{"num_hidden_layers": 12, "hidden_size": 64, "num_attention_heads": 2, "num_key_value_heads": 2, "head_dim": 32, "intermediate_size": 320, "vocab_size": 2048, "hidden_act": "squared_relu", "norm": "rmsnorm", "norm_place": "pre", "norm_eps": 1e-07, "positions": "rope", "rope_theta": 13800.0, "rope_fraction": 1.0, "qk_norm": true, "attn_scale": 0.321, "bias": "none", "tie_word_embeddings": false, "parallel_block": false, "extras": ["local attention windows", "paired heads", "gated attention", "capped logits"], "init": "trunc", "init_std_qkv": 0.0486, "init_std_o": 0.0486, "init_std_up": 0.0486, "init_std_down": 0.0, "optimizer": "muon_variant", "learning_rate": 0.00355, "lr_mult_down": 1.5, "lr_head": 0.00946, "warmup_steps": 0, "schedule": "cos", "final_lr_fraction": 0.0, "batch_tokens": [8192, 16384, 32768], "max_seq_len": 1024, "doc_mask": true, "train_tokens": 82960000, "max_steps": 5170, "dataset": "wikipedia_en"}
Each number is 128 + 32 x the weight over its row's rms, rounded and kept within 0 to 255. Layers, rows and columns count from 0. Numbers have three digits each. The size before them is the row's rms in percent of the matrix's.

# layer 5 MLP down (transposed), 320x64, rms 0.228, rows 178-284, columns 0-63
116:130113117169145105168174011149132128165107117144185092140155122076160140139174135133064121159106113109177135136107133149087058107099179132110100126134151153135157107143106123147168087108176125
094:165099095127157084090187153176178114106100162189137131119131136079124098134093074168117119114171121149201100116111081085153097109127154107152075149118122117084073144153126105153171116098115076
104:067114109137129188077152068120074109158156166164146112046131108089097111136138168113084092119086117145089074097162095107165103149108155105119104137138124132130056088164129156139136135134097173
107:184152152143129150129128114111192092131094157127123159065164165098132132118138134147136144094125186082092068124198139095128129152111124170175118097035132129100156112158136145157080183091140113
105:097088111131141131173158172191106109144143122068144180140157119145136206137139119085153107107164132145132139160168142092085168209148140105123130068088068118154079111107107135152166117145167102
099:171160093162164162149134120060115173104073107155146189169135156112116078097139139078046114136130151157117098184096076154128107119100084075160149101082124110119140135091123129116093145144138095
104:118153124129081097112116156093087105149142154162139116113161086190142153152127161058151125148166094130127068093117148108139173196160119112176193101106102155121135112188104100197132111150105169
098:115123136117118124076110141125175061130157176115132142127136098153160143125184140111114162091129088120176147113088113135097125127101068103194158096157118107081201072139110157140083141081169193
104:113074089121112069118075166083197150095110174111163141176110096150142140174100132135065099166109146131145113151155118078152093109182126125158127092138143187121134166169131141056128158143142103
032:141159214055175127116126087138168135128102112134148159139125137138106066163090115153125077162111100127111149079132127124137102109122172138150106122114081069114151129148105121086067068084083179
096:120173137066144071119172171060173155119141100101157127141111115140134138155095124094140136070145134142125152195127115171162134172103121159084153065140124127171122085147172191111161171084154135
106:187101025152152099121123118091153117108145144161157089117146195121086130145138157096109107184138159135059119153128101146114112113169163146090147199118081135095139173081144132160118125148122097
101:093108051190121164146180104105130132076137142065091154113158177130083168136193134138125091138161099141109158135143151132142112152138113111112084054130157130094135157184120175104126067142123108
110:101140186156138144118113076149174183113109141141102105139142146127064064146156088058101139099138118174082137160106145109133132151064152115097138111192154148131173104089161091172092089115094129
090:166111196113076153103116137090107097105101100128065128147076108122134154146111157137113125083178146122118125166094167068137083148091140108093183152182105105161203107129121161073166149128141150
086:131075136122158140103109086148119085107145120099147106121116137089078112109167137096151156143080043118103119136158115035202110155120133198099138102095069096130119110175135140093127096143111102
099:131117102124132129153128094149171156089120158145070142135132075214093138139114113128065139073157121133125150135087125131122141175140079088144190097100170134140083138157090139134184062155080087
100:129190095204215129149134070135101156176131092145158132141124087147163054137172154173119113187100113158117103141109126137141129115139123142149142107168153144136163132150068086138157092102114085
099:063130177110102108121073134168122106130133146079163151168178130142107110149141096102115148150068064116126144168141072126104175144081133082109090080117153124135039111151121160113097128143172101
088:105139149120068066188162164149145129146173113100153153082139142143107135111147087129105165149098140133156073148081050114090117112118154054164133099066148151114139116126193165128160110124118163
106:193151107114110107131074071162174124157115122123108137133135140087145133104142140052091150197148118115151103207141120088091107105114104099097114126156080088127181131129108111126055108147118068
100:120167097184173069134120100051112134084158117105134050107120152149139134155107089152104170145112081141118121130135113113140087104124142086182123134157073145120149085096107138095202099124178164
096:156104135151146091140199152045122180154146137176155108102167136075127125114139114181141123153129176149129176104133165105121151103071124180128109118111061159173140156200130110100135123124120079
101:141130161133110135181105113094129103153111114152131078129136151105155123079142135145149114156121151085114066126067103043121151169157093174123146178147078078104138112080138104165101189128123203
092:131123127126113120169121190159185150163092102136189174095211103162114103154089092136130154131149120123104096091140082145081101118054106091105097137095131142101148118127126139110137065110080186
113:123109124129070103038115162150147078114160127164106119163065125122108090166148171130161099100137154153208139156126115128126140119109074170140164110135144119124110138120112146145138170027106090
096:118097104145123144109173122102070111083177155115078152141174217143146089110117072141119156102130107114107127142117119153078120147114153084165091199186108117173130135167147191124155115126166160
104:115141110138153081097099099127154123072049140160137153191106152144083097207117137149162103061160114119182135152115204141123096098106123085130129146104107110084112159152161127145086118092101119
110:078148133138141097138148097187151153133168141066161076155151131120097127158145147097151080067156127108089115102214104144157144184124171117094149118168105151163079134151089139109153173159149085
092:170150093109133129115154079164107122090141145130140108066142221144138102133117162109131169109168123099194076082067096158137109089113128118141113111092080134156146111189161080151097179116140141
100:121124161137098132099119191126140181127119172140138120132229115170079113137124115090151205092139140132116082092109141111147140079076090101163111158063199130121143101140135119109168114136106158
088:110089138111069187109125131088156097108150138121154227150176134154120115084166107132116109158165157138152138073046159116120112118104049138146148137080134115116159149090149161107122100165127152
110:095129136157157184118137148086137082171170115130157093137169172143062078103089109183166137118151104147096173101162105099119138154114122124098112104142144177084074124122087101199128105081167163
110:068085144151104148091122108118095122149157149092149137082134085197175181099141165153035168135128092104115129118100113080153080118160157142166109081109149147130111076159155112069143124127129148
109:133192089120171117135075088120168142101120081096152157124183171089135105141123097105230159090122104113139125155140102150125071088113135072114057108142129126137111172097157139123122132159154091
104:142124106138151042142178110107107119091145106132130105135112128139159101095172143115149204113097173104107100107080115060086103110195153134143133120124071167197126123097116098163129077171144123
097:184162135151186105163178092206163140110130136079157106155110102128137090128125127136181094177145124107182122142148130122098170163109141108088162135108150130172116158096036121189135142120095133
099:086082126160134103132170124125109137126168067177121148153178154129126091121146146109120140143152163060127050198106049150157191135123167118113155105171061130142154122107127159137110126098120121
107:120130098159094097049192103070145153103176158148157067126162149121137136150132112136127098124135153110082112076113089124118126079120155155176150120152100109071128092092145074080152177133090085
106:108145132095141096141109137071136168132131124165130137053091111146068093118047097141089114097099130193115163115064117113158111143094066109098110145077161080148120168160160121114156109108105098
106:126111203114077125170078155135139137178064148172081117095139136153009087118142110179138113122111129100135106104082149149158139109096131157120091102119089162131113143154116137134095180121128113
099:087125127124099095077167122102094169118179151085130154134121120137131149146146157117039137162163107121057134108093097150120166159085094071118111135162088209125085101168164119169149132140100137
103:138111158122160160107106069159064081149130115118168123128155191120154061131135182179152148157088101116120115137121213124170116138169138086063133146099131139135145143135146086164109106143062112
103:089114145184144145109163100109119135105046116137066156092177165095069153169146055126122110118090151074141110116103117155101114138164061123102162115114142102136146124157172093132082125087090144
110:080128127085141160103088134150097156090139161084223185157151100136117113156130098180153100187176124082079148127116076112141136121085138077134137078140118128108108143172096159100165129157160142
098:129104101154167144144139141133182097139104150147089155230169101171148125129068149070081149181129106164139077104120094086125124131119108143185108162072144144145130075092138127136137117136102075
107:099152186131106112104099100168145117124168069182145138147166080092149131132129058172103064141123066116114087132151144162114113111082136127137143194130107166130091107121115120133117226111152132
099:180104092152110091124171086101123161130107160144152073128152071083088141130107145125138101124092105129159089103084121088109156115166090162122148148143059164177111147173141088156107200174120081
097:097113136109163082089127103139152078137178132094120146127176127089175089124184208144076149137119140142175116122159133131109184108116110031157100103104114200114098114143140111133111136151142089
107:110176163157152111130128088129095121118144165123148131068128114063169193104146123056116140101135062130172098078159104099115122152128128100106115123154027129134060134139143169123098123107153121
101:122088094135079114142157126197173148077113168118166144100136135171139183112160100140110108115139136119085131162132075148173103112182144068154144113099159141113049101158117142177124113196093106
108:151225170133177136128152124169160120151127170164159138141161089118140148172124103138092192143118093176135150092141144101121111163095229135144114120127146113158150117060130133089174107148126151
101:107112134107152090146123141132145126136103111152168091119248167113143136096145169150145138124107200082129147115118136104169064088111158112143089071082133172119148131125179125158139062145160129
096:091118141131147110088150120114111072107113090097173134112131136150170141129109119145194120131157176123148070163109103149147092091145100045171116122128104062191106166100095186141175155177110126
106:089089140126135097144123129066159121090087149184183143145185174154158180079138155142133152108125131138117133145060103121156164094128091079107159094042135150144105091123074163138133109110104158
023:167125116169141101107135092118132185089129089106204114157166102119094168113120147136122149153124165130141073117120114109151193142161162125132088061086156119153070086102129149153056149124152192
097:079172098109148139071130143133113115099143126159118157148134127099128123164116145161127178124117073134081112129118082167082139060174113051145209097125082124142123140189131134129208126151124143
111:091133153144131133123124080132143122171102186132122105105209157155074077105186112112124149104104135098103123121101117183109158095176089136142095177123155117130076143172069141182059157113133121
091:193132125126188127161082105136109143105164144125154077121117084093070104095170097183116154147098089103133070088110143147076133165129143125105143178102172141204097119128158167108107143081115106
098:097160147093151105133146139146176147134150159105129099183112102087137220134124125142145112089141096088083157129152131131136048147169192184122140182105108161167157169138133079151122074122150122
103:113086119071062130148148136180193115129161101130123117132084045105162128105139133168097104133097185066103124096080109103089112152098147156124154127114095116185104158156113140144142195117162137
101:116167122117179153120172092188084132131149154110155155089125125145112091133111133125154126139136118112110015065116108130123157172144123184163210170111128164152082133159134122136126172160095151
093:158151193114141161150091108113158109131054074138175159157157084111139124154151157111126124137185084145117090151127155085169113159105130200146126127103166133181167082089115115102152128063089111
100:158137187168202205118193120148128183137117183089061108160147169139125126093068110137100132116117182106098129093176133118133134187150138152152141129149105154143144129175116132116103142111091155
097:163125043140150203094143173154158129146110118129155147102098114104087076158140159159071113114185123112159162173090162163148137141112120136132138109120117156087107109078132130110125133102080218
044:143133140151208130127115148091069115174127133140152166099151092102125141163206105150167122224122117120098119155105150117129096115097164139132140091155150140135173118192154156056098095154150135
090:139089158069140155114156106131145115156086112115137157128113097115156162091164154113179091099195191135112090116059132150189113138114090111151155212117070112137108095111125111105158168087113109
039:104133150124051114114104105095126078106109142139104102153207105104129182145180188156124162017092146113103110134148118141140093162106118191100137142134118155123125107092134150124171172129144105
093:122166167134084124150092101094144078127137129157096113108080124187112123053147138195090137135092156070065103173156135101113170156101127157158163149101126101163105086141160138094158164184136121
105:091114099173160203120192098146090090123133110121160134113106139086171120120201166100095151136142088151141165116093091165124156147172112102092137120133110066104135137127058095170172107159091133
111:081140105168094121107129162072142159148086142134149112161124081168081113156126105138137097103145123118148109157135158126085143184139156174132123108152163228119125187158157145114034117124085156
097:116131093091170103090159093081106106120115148118152142120179085172149130097161182119100118107131108168107109109172131160135115115097118064105123082142131171142084119058145147080196076175176102
099:150096150125124122121109137116152107173131161128119082173154119173123148168132186059095168130107081164160108118067164093131152161091141096152209134142052105200131140126164109122092127133109152
098:117121174111039116080203134081126149118132090121089118078202118125080134130153162114077160105170147094117099133158109184141110120135091165105106108114162177129135167133095115096144108150116084
091:093047100138148112173196077141152165153128127135110114115121154176119136161127142135162109174159176127184119126181099075112109120085111193144120155083094184114129134188132120091137132116164093
111:090085042115105188191145119134112158148132138103177176117125059128119081099154142142133129149079163133164116187170145112159131094136108168162154135059117114164127126093123139135101169086129153
100:148117152150120132133170105048125175105132124145127078146184132130135087134155085165087161151106090144140166095184125117071106129107132140150064131076151148078158093112162097147190185132107090
097:119140166098185117148108153129157062107102137098144193127089160196127135129098112141160067089115111157190162128106136064090127121076149101150117111153063132159083124167140159104178131133107141
099:101128120155140182137150136177084136095158173108149115136154177145100112105184117160129161112169086090119141127124064141123097137121109132137209057128129086143182146140073086149154177112084172
100:134113179164152143100152133160113109078123087112157150089085089176108070190069144151135091083083156106073119116189071122109135113144113082100157142138144064139110101063150121138144125135134134
094:115145124152169137166095152133125132113123067123161167071126119128152155093159178119124101158132148119110041135161125127208149101140091147095118117172153165183087170091168139110142212118150129
110:145124138076177140106165124124106091151107052124155176142183158147123079164187156150194161099098119075167115125135113133171098153099131149150119154121065090161088097089135072134108145127107118
109:133162091150115078125118152137110143093122135107161123140145127179173162130169119229170082085079083117136146191080102130068136147127151110085100117129129150196126134094120148131089107169153157
100:095160179173118122134167140158129120139105069156120189130139142189162100115205079116135116106192074107171080158139123075157090115074118089099097109137088090130165136132150167115122136144116138
101:178145165137151079145142119117153129114130085133151110109102139108124142053122181134129133083109173121108105159084107062075136116149115099164095138151046124165133128150073107168096203178127108
101:111088117161107153076127106140105122113111174072142092112208099137116100088114102166152160167107141135085140075170155112122136163154145079166075138136126131069057095103084136162142119173160102
100:168091132159145149131137124169093160114109132133042147120136132159131140155073147154153133124081137125096083151132114092078178178064101081097143121101182124196154120111185101107094161095136089
099:119164132172160135102179160141134131137159117145152152075216133110109132153124126083180105105143127144193120098136100175159180149160098101068096165078151185154112094122149132108179080143141109
100:160105087081154098086129110087148115112096121134171101129139158141159097106119097121101136091093145116143147154154119153181105145201080152124141127074110092031123111180108149107093080091167080
082:094100076125130049114165116093137131139222112171111144144127162134127158132141110113100141121097109085153099098110090084137110131147100138211140149142134181168048100128144164130189134105136133
107:134147105150142115109148134141084146077096145133118129159126169201141153121127103142102172089129142109106068119098133125144199118194164068117177147140140131142057154184130092109151179165191140
105:117176154059139184120111149138069174116130105106118189142146145169170102113063069089137094138164051131138121142078130162103140138107134106129133206173095139114091134142151152132125144137096103
089:149145100075117144112172149116125103144160109161153138166135088135175120100173144144091146164123103190169164117089134141161156146124112128125117100035101140078103117176177143074084192102107084
112:066106125115147114115133073167046097118188082110150097112157112115167192124135091135134133115136170069174067118095111146169041115093109086143136108138129129126150141149127136165156154128095127
092:134153093171102176118165151104098129105142155136102201101161108140182114097140080195081147147111125135144099144102110212105115112148135059152140141173130142110135108163189094170134092114113174
105:173143093150157162166093166181138112116174152128100144089144098141088169135120125195136145181067130153116126158161062156084166141117190123142085145158098098126124090116155160124196172120119111
100:110096136151162131175152117126058185105161080115156134090118169106105164197142163136124192147113159110187128074140133138162134080115149130108121131132160058153090174102117109119113120192142089
094:117094126161147132110142070208090145167169132090178157101153141166073142196147124209150136120135128156113142136154148151168134117101089154119215139127117155145119112124079120092149168140091119
089:106115168135114103128155178114107138096088119141135136142165127154050133140137199093126123164100159158155090182129095122101131103183055089107124173141059093090147168184118172122149116110160107
089:152115095154167157141148151192182159063115121093128112193084095128113148122134144154150079134076130193110135128127086093121085116177105134114094112102081178122096126112133121153209104159110089
091:167091105117131094119168075054084101097153076183134158151153085055148156111097142102116124095165155114126131154143126162161154081161064097159120141147111110132056142164148117172122121107105126
090:117106097130140128145122142156087156129065023128070140127183071116077099114200100130093186137106095115156129147120100106151145146127063138109076102120121115138144113119110183147142139101135086
091:175142163090175181126139117170070114140125127110139139069139093174119099158094166153192159096169131117170108158210171124143112126129121189137153144084110128149137157110111144089078173088114129
102:142097109052085167127085164128112111105118153145149147154120137130125085159092111078094148144067154170130166125093169114129119141089095112169129075172174166117100149174064163130154126058106103
125:103131108159157093014144091180178065146124130160143125125086142143083135166154127120114137115123120121109114181156114155144143117107137093109145113102099058143139130146060136162060164159130098
111:130115053152153141183150101119119147149054145111155123127133181108159138129164061210156129147052080117171158108081113100141123094138133129106134127109153148114107158162070149098148157108142162
114:182155124090201102129106125154145110178115161116096143131098100182158188103164120105103127110189128103110113173113083055137120164123173095164098142067140146156183136111108107134130114139130064
# layer 5 MLP up, 320x64, rms 0.156, rows 179-285, columns 0-63
099:109147148154082149153068112116150112116154152121110111103178074097141191095118131093110151118174067139154152151191129158111128132101129125157115071123146099155193159101159132168153184181183166
095:111171140065046123154117137153146102125132197102094130065056092139152138124117183108117083135105097132127117131107116086131108193143193117161076136109186126134080137165125143151110114110111123
104:080108098062092114141150137214133157109152134138134112161110095073124126132135152154128114173189151108186132085176090104131143130103123155145071097184173081123119117149170100130174127172151159
119:082106147146132163197107135182144133106129120169070143135080155123108143062150141163177155159181180156068121123117084110116131130160158156145128118088173106116076081151101102146112175114147078
097:136108137138159183177126112118147119167097134126158157078026164133103112113079090154108126115160095132090128121148160126158098156109069062124095060151110114072090123154101082092139126145144141
091:068149163168167118157117109133164137145142154108120136088167067127117107140111151148168169110169127133138146141106127113127144140045093087193138154117180130122198073119073075105159089089140108
087:153134129084079138186130150119194143141125119123114108136081159176115165117138128098123063188167193169069137124178143150174101187132087124115160181114070137125134122136149185146137126141108118
115:115131129126135143103068111074132141110197069116151108110158084111163137155160114148088176092138137133096110082130178143098122190144154182046111151119126120141183096134053154132158116128152104
026:151093086123055071123114167115118126171212174120110102115110148064090211137148134112117152097121111103106140147125170138160140160118083195145132136159155125132178094094119129134102114133178106
108:155155114104161140158140126169121121182096146190116071191149149067121158102188133106161161170128134067142131070146140155163084053117123167169100142118124123109169123141157090100092115132138098
108:097121084149116113152133067142160115109129197153103193139065084149136162124088101099180124159184179098150115163131150162181082057126089129151109093148107152130124158098111110109142155104161152
110:119106125120113112133106138112131146160122151099199158153155134088129097150159116087157088052110166132083102150151129077146131153138099170138119158163099120150154114169141058014106107089127155
103:119051111122118175137100123135149122111142160075080149142104115164113158143166160066108111124159111123095132161119135195100126132164110127112189179180133142133123078077159191089141185115114081
094:125157114123106104106122133128126091146153095170163085187173165142094079130097156110156120147128190137119155145120125196111133125077073161183120127125138154080050181119156117132119061159151087
098:093143115165109080119164089176128160108148114094154118161132166156069180067161171140163126109167101108147103120153134132099054084156115159159103094172148139161117092149071102119076087129161100
101:160156145153146110097126164087107132139134166144180142124176136091098168096106136098117138132165119125138109121053178083172114116145097072204144161123191064095175113114099166124080109120145094
097:129111122052127094118131135075158162163160138165100156102164132074096089174065135140126119157173149120166147089104186063137178106151134158141117159078131082073113101146145065141132139140128119
094:104123178116100133144110134122158163122162129141137108087123138181131143104112153062049054172222173099133141136151112153122064128122163138105062140157132122136125153127201089109135128130122138
092:149165118126094122100138156143127121141076116132128108064103131216084132174141104138097092117122108158101143143140122123111174097101119096108118085188116099081168071147038153143103183166143099
101:179131152109097194107150138141110116098140094094115054109148080158113181125112151154067160146152164173116130116121175144098060098170132101136099095111158094110153126151114202148160153088107093
105:121141119146172150149069112117048138109162163134080129102153097162126146095158174082111134064148138168127126208148098153170128159120172170105167150117163103153139127107148123077169078119174110
092:164152182182097118098101105094138085099064116109092102147151103145202105111098162115109096125140128082117121105125169188105128085134104176150130169091142136099144092134101151115039180147137136
100:105100134123164090165153108182141171143074091128134123120144032124103128140117147103111036065108142172139129188059187141139149107092148140141107130102125104126129136101104166141148133111144082
097:104133163098118112104135140081073112093155125157185143167097182135102180101140130144103086090124082111130134194096181129071114055139093145069128094145144100121132140108080179141102149149140086
108:098162127146110134164120127185067061172110099124177170108097106152125159086129102074114101120145135133115100104185143146085141148188168167086139132152177101149154109161079102141129125132153049
087:126101054140099122141134112091181169112072130137081120139067104118079141135094143146160160138125108134041145114155167107131087089124094090142164079197115102119140129160135150073094121158168112
103:132123143067146098094091161152072096103076105128099151078116177086109118093119098081082124142056132121194106166133183120142075154164125128113136108156118093119148072122101152139131074125102087
115:141063085152093168129108061105165145110166141164084122117119078126130161110142151063090145161119148123088174162173174128103190172155090122158092145111136089134138117083166144092113168142168147
095:132170137118090151124110143146159099085079145081121084048075124066149159151119118137160136110119122143089062076141134152187143101143082137161128148147134105114140080199179159159114159096124118
100:134099144097141136152108146179136164125135181139128136133065119115127140124098159149182080178121103108123123193110198091075093177129123122148183146120092171101167074156140112054114089164139128
087:131133091118091126099155221123152099071174065169115182115095138146116149153120110086122090073093091131134160121099128122102101074153157151171123173170090166128116118115150105053137128150133123
104:043103114138097146141096104140124151108123177146112127160134133168140137132067081115084118125152158124116172149062112133095096134185087194177115176100121081146098137114101108090134119066123074
108:108087136066127119170187120144135072220191186159152129141136110100112112148131157119135164065115121174109151122125135146155141137148145175142121076156133102155147179184148092122086118130134079
103:120133124115156087152148148194125151159133141140084136148105170125144129119156137193067088120157094151114208155098149109144111107172119199069146114102101126101093109179128073104133170103095181
111:129156091133128109089164204177140172129063135137147112104107100161126092124084142143132123146126142165081167125107178115117083162178107151144112099207068148128128077129146085077080101133139099
102:097093110132111126092130183123141121098170171122126102077160169179145130114150110137133143127141110136120191190157161130214156169131187134144136166096147189131201174166102131119165128104134097
099:136156101119138085168059172132110107123098117157047118171085179113095120106159136107087141158118153108064120175167184092167181169132141144132136141119146082151113112123098154108103156094082090
105:123107135096129139120085192121130149143121113152110075031124142116151090153140145156142172160169209146115189133197151138160135161079149092132130110101179107127112141177161125155134094168099122
103:105127104121117120118123139141153111131143083099152124139136094038089145168130122098148160141120065105132172160138174137179083052048110114136128114138094195098141146074129106094143172080124141
096:162170097138118131146149129162149093165125123062170107157129160130178125107108165106120137101160070145117101079156160080185038155160118147144107154141132136127179134177121066092153155096118086
095:164142130157091117129173255111153119103106155115118122114077134197115127085122158144136133187127152146101136128208117117116144161091090120099088150167105125107143062111126107144149134145104156
101:123078149138142120138082086161104149096113100073128143143071171188194149129172098100123088135161142129138172048168118100119108151115166106109104091172143128082145087091122124112142169183159112
102:080102075147106078155069151113193125160156128101092109185179085080130119132102136074167142150208147180116126129083155156150088122138105094156129173126096114145095154135150148160141115094122149
109:134139118113129129131165086202152141148113166159057167114137142073143189100138123133104104128111169136140138133133146103156098201140110166145110107125085144154167156171091144067145151100186052
102:128141148085148110128085152085098124124173112134066152137100137122126112150215125130181141181152115151154137199095125065141139071128142139129110152147171202126175131165142136080072131129128093
098:075130168153122138178112148134125117144194162148090071114129170115120119142116135078141138101082174186169089161154159159189123136142180103129118120119120131149174130191187074104131154078150148
097:122180161087092079109112112152113098102115113088131065142063146126105118168126136138204105100138105112132136124098153178109150094078139139145171082181131136138111153138074066146062188126126122
091:124096165122136080100103096176196113112117115127124140188072125129196140152129164170078135136179124214107145148167163168087134171144104129112137080136137168155148130152082109160145140149150085
114:199134159161116142102109075162113117107049155070106115165131123091180127127136074100149104119104091161108139201141141100149137147140117117078164171149130162094138089121130174060164131121162110
106:154164105100118098138115153101120089165148086160092174134180151100128174159117105140138045130158105103148197161180209090127136101093133116153062101148069092129108140171107124121124129120114133
104:103139053084103108106114137197119120134164140101091119155155117155088221102117131185128121101104099140131136091107118120156093131049070128106094103140084100066150147169131101128116124105148159
102:207093156115188129121116156098164139115071065146089153109111134140160141127067093110154082123127138164083115101123166167101134160129144111115129095202136156106085117163124162085096138077146176
112:161170177170147064111112148200086069128114112116108166102098180072157139124137133065148108135120102101171153125088109101135114136113143093104168142192164134161106110140074125102143069139134160
102:155088127112144151131098108073123102168149094088131139126100091114099145124120116135200127173172149154135147148184117134092092197150116154120138193182069102162179113173162077079135113116151159
027:141088168125108063119104161128107100135254115129113141154137125114106139138125106136138107100177181103117211131110171103126048154130138185095138122131178131144137133127123122095147135108170101
100:148102134132135069140126173118134147129062103085082149126049145165066138139169108135090150114094111145129129167145115128146121045164101097084101074183088113144102125110121133133095135084187150
097:116112178061138077116125162153115103135120109173133111183105103092139161153138147158169178130194152167141194125086113050090102104156084083134158113077112141102130157158133147132136128081110156
093:151108095171102103097130136144079143102168141116102150115168196138085134129127126072121059106177140173100131120156178112108131139170071097170096179139123098152119168167109101200103098124089095
110:171091160094157174114123155128108112128138118148109137104110139137113166177114167114101150066077142169170105217170160174060122131144119144072120138146151072092076119130140186112142153154132096
113:149105213154101132155129085138125064113142167149110096159061168110135150163074133100129124066178137140133127118132102181140096131140138132147197115137105141101184158078183108122111153126071124
102:135149162125139130080101128139080070169187093139088092137121041185157162122081145141160105111145090134128084121188177181112087156100112077097141084160109113123128123116145140121118129073124156
094:158087134143089136098155106140116125091143114149126077133141137141096112149079116137150098114146151116122216143169152149070066165108105071176144040108158134118133143104097063157105180160122144
094:154169128154133150214147097077114147147122184128079128122063081093110111129116156136108131124135194131163095146066168107159112154116093153060112112166161141189169150139147112147127093102124096
093:105103142174170084152122105154121164145125086140150143146154135065122099128081113210120177122087140196117155109128172128163090182100105133128102153078137085120182133186071094102115128144145107
033:100092072127069063114142141106136148168167140124136074127125083123107142151055129060174103089140145152123182123137179127159053135164090110121114124136154095066131152084126108110128126094141104
091:119140106146133093101152156123103113158153073120108119115153156207155070115096091081099079093111197075094150151167105151108056142130138149120109153135138150120057178081109142118107132085155130
032:170138103126123130118123150154134125115132072152094119112061154049128158128122129119157125126162195126093159153151165128184076141127090136102121084179206136121142128106124169138156089110219115
100:168054139113126081106112126139115115132127070143138141129143165080156131187128151109174092136175096160182180123061136175147100045111124099123145106140095129084142164152117192124110127089134146
124:166123108102113155106122162171150149110091123094093069169080117126131174121134092173090101163196106081054147077097132116089132095119112175079160194136095123111126117173152147152123159126152146
108:065111098140127115097104109141109126119109085173170130127174096136160088132145046083147135167107136084135161198112207111144135138127085106125090184155153110125140139129088113091126121145209126
095:138163159098142162086118114181106130096148070152109093141127154216176103100096137098104089109166165095160161119087188160134128138098104144109134154161174117212124122146133139074108147100154107
096:196137137109088125147144171118181135106102101117128091106109141076110187126121105145175154172147163095100130127129191048114159112117154120112173117072129112075124164180129100158143137111199150
100:186154189104143064115134149103137151131129140088079079101109120109109095150183117165163148148141198163102109111104099039112142156116104133127169144096125133099068094093112171147096087121135144
095:176138136139131106080108175047147094133133116102099152148183123123154139134142123090115144057121117147131150129120103107066165159173145167152110098147155138147141077151059116166130223129093149
111:130133150123153155090105121099164116103137134058110095153098131159096150121107081167099127104154129127107125104101206111157083110139179111106136155113097118141113054143036158153110196117098073
105:131120123096117154195082120177117141125125159083103179146132129159113141136130113134120106129103139117214097165159128120141128119099110120096156083180101128069127083121126041154146107115229123
107:162156110140075146086098132171135106120148197068123124149122129141125157134086082092137127147156066112093146150141094075126160200146126089163035167131154111143099129074147139128135167138148099
098:160159141085145048147129157129090139186111145102131126132078164184140121159165110141096136142153154170119171109175147154157154134170089123099137079135102050139151153062173083096099149136144152
112:048092097075129082100130105168121108108151139126141142110098155166123098154120179170121136135129188116166205146091113076115091108104066192136086115126171124146106111140144093123164126085142166
101:117100188106086089122125140053081141120149167130112148105096148187165082160117107176148101137157218152166121140161157136171157131112120085098075103111110079148126121172127134141085131169137099
111:149112131136134091131118109097142164167119180143104073071096064093157145165109099144162125087120136174074118169051118077084132165139068121125159138152161114154123135119176104105112076076113112
103:130114145118117099134071100164145117115123082136073183158132108080113130079079116059116085160149192158094100057130149151147120130153136118145082154100133083097130089171186130121184157144151146
087:110130159159128129142104126148140088156110131156076142123154090159159057119133119113173126136129129128119156120198150160090065152102057120214189092140141133068124062104129106148160142148150156
106:087136081100116147123165154192172126125096136113121126135114151120109180172161067154131098175211146124136156158155162076128140124110142086161081102148107169143087145173069085091125090095140142
104:115112145114192104120136148108104139096170096135065150167137171075081170174117156076106134113078149120183136141101126093087090049110154167154183113162165132106133170083133119164111120136144150
093:130110157145110102088087159122094101097117133098111136151196125093152114091146128143112156175143045121112219139156143118171049083112125103148101164120124139068103113146120114127117152106104197
099:172181112137103144147100166128104107096120110147105067098081125149088150140137144139089154142197103103140166103089102080085105131106089125089144097107144144084112152104086181129157159116177219
105:171104109111159110164065141209085131163082139110126128089092121141126099186100120100119076134169198144136168110114112109081147158081129141132148094092157124145089139191067143120095144128145093
093:140104092109108142147104159109161131079047157067068128068131112162166119103103106125117100109099123156089129134202143150081105166149105118150128110110163141152209087107136120166152108081162120
103:135148130138032115118099095146100105124151100139181127113187116105167125181154100090072060084136099153083180068127105101175132115159112162105092172154105124120140120148088149107151126102156148
106:097162095149177164133125139086098142103168150132086142117109136093202141209119154178149125101112093117106141147154175101097100199118135154111128087146121120118175132128143110092087140110210075
097:154144139137084069149113125123134103098091162129102134109145157157089089112131100051139099180072155110147128170157196155154122102147144115124166121119177113119152145141027090124156168122158179
121:092089119122164139133125134154118134082109188163072152146112114125092137145155121121096165086071133112165154184189167121101141109132175095135114112118162149118209099083068143084085175155154133
096:163106107112068154151129114099158150113117135104130106136165121126120150101090131086166122133172092191078129130122139151119122153118160121176157155125225095144255137139143151141082139122106122
105:161153129123081130102125083170113105129172127103158102058105156150095099141067143105154089171118138117165214152159178156114133147114127108162106144136134113134118163171060140068080169107165143
098:104192177104116134088145145131132097126142093118138073103147139167152169120073166133141169054150077134090157100132159103086106151149104084179124131095170105172119101159086100117152110059100103
096:119047122128132118124115115107148099162174099144153146074189116194135143072128113109102080079154185119151130156142157102086122100126149121090136133130147068103123055102063137175147158119154145
094:097149173217100100166137097105107126136104212123131125188144163173124062119046125124142167137158127148061126150128118170124090153150115164163140166119131095097135113140126140086123145115129164
097:195123174139097145130120134107073116218154164085109185120167135093120086174117110128119159134128111121121143128123163144099119145092153043160117113123175123109187136099125117069140187110160149
093:093121189083130056078130157107109133087077113107144091057105139157213124087076097128097126147112104114102175155114157148141078095107083153081105122100157126161124123142147143152125155135168134
091:125113158136056097163210134149103110112149180164124115126079109124118106138092153184163156149107129110164151108113152133107092112132082072112152151127182085135135121056109088079085152096102172
092:147215137117158073132102141124113109171149145130053102152115135067104155116130181149151146120085086174083115122090087092092109159120110118096111076120129085171186127108120163180128101116147156
094:097096127090093111129128094120087120166146146133164117127113123103107147213138165162099137107134176090110147108055147146161107096130093142039114104088064185096172165099129125105106100089146125
109:107093145089132121136095078166056096149195145082112172129137085152128168146103157113122121121160121153155123156120065100132176106071076145143053172107129087100113109161136088118137075112131106
112:139080130147152164144104116128100108146142129154101199124110084109124118152179152193158102085181232161079114189116164065099131098118129161113154124130126177149144102125141138119109119119148081
103:148092101115080147128134178123109135208129143135175068083168125120165075110125144116127116089166118091138135155119138181090089142084061120114109079164151178112127151135098137104113161081197125
107:124090121147147101131114126169131129127103119154068167047161112083173110158181122105137166068136173124148111065162173114134120169123115119088137161091181080155171097160089151070139140140109151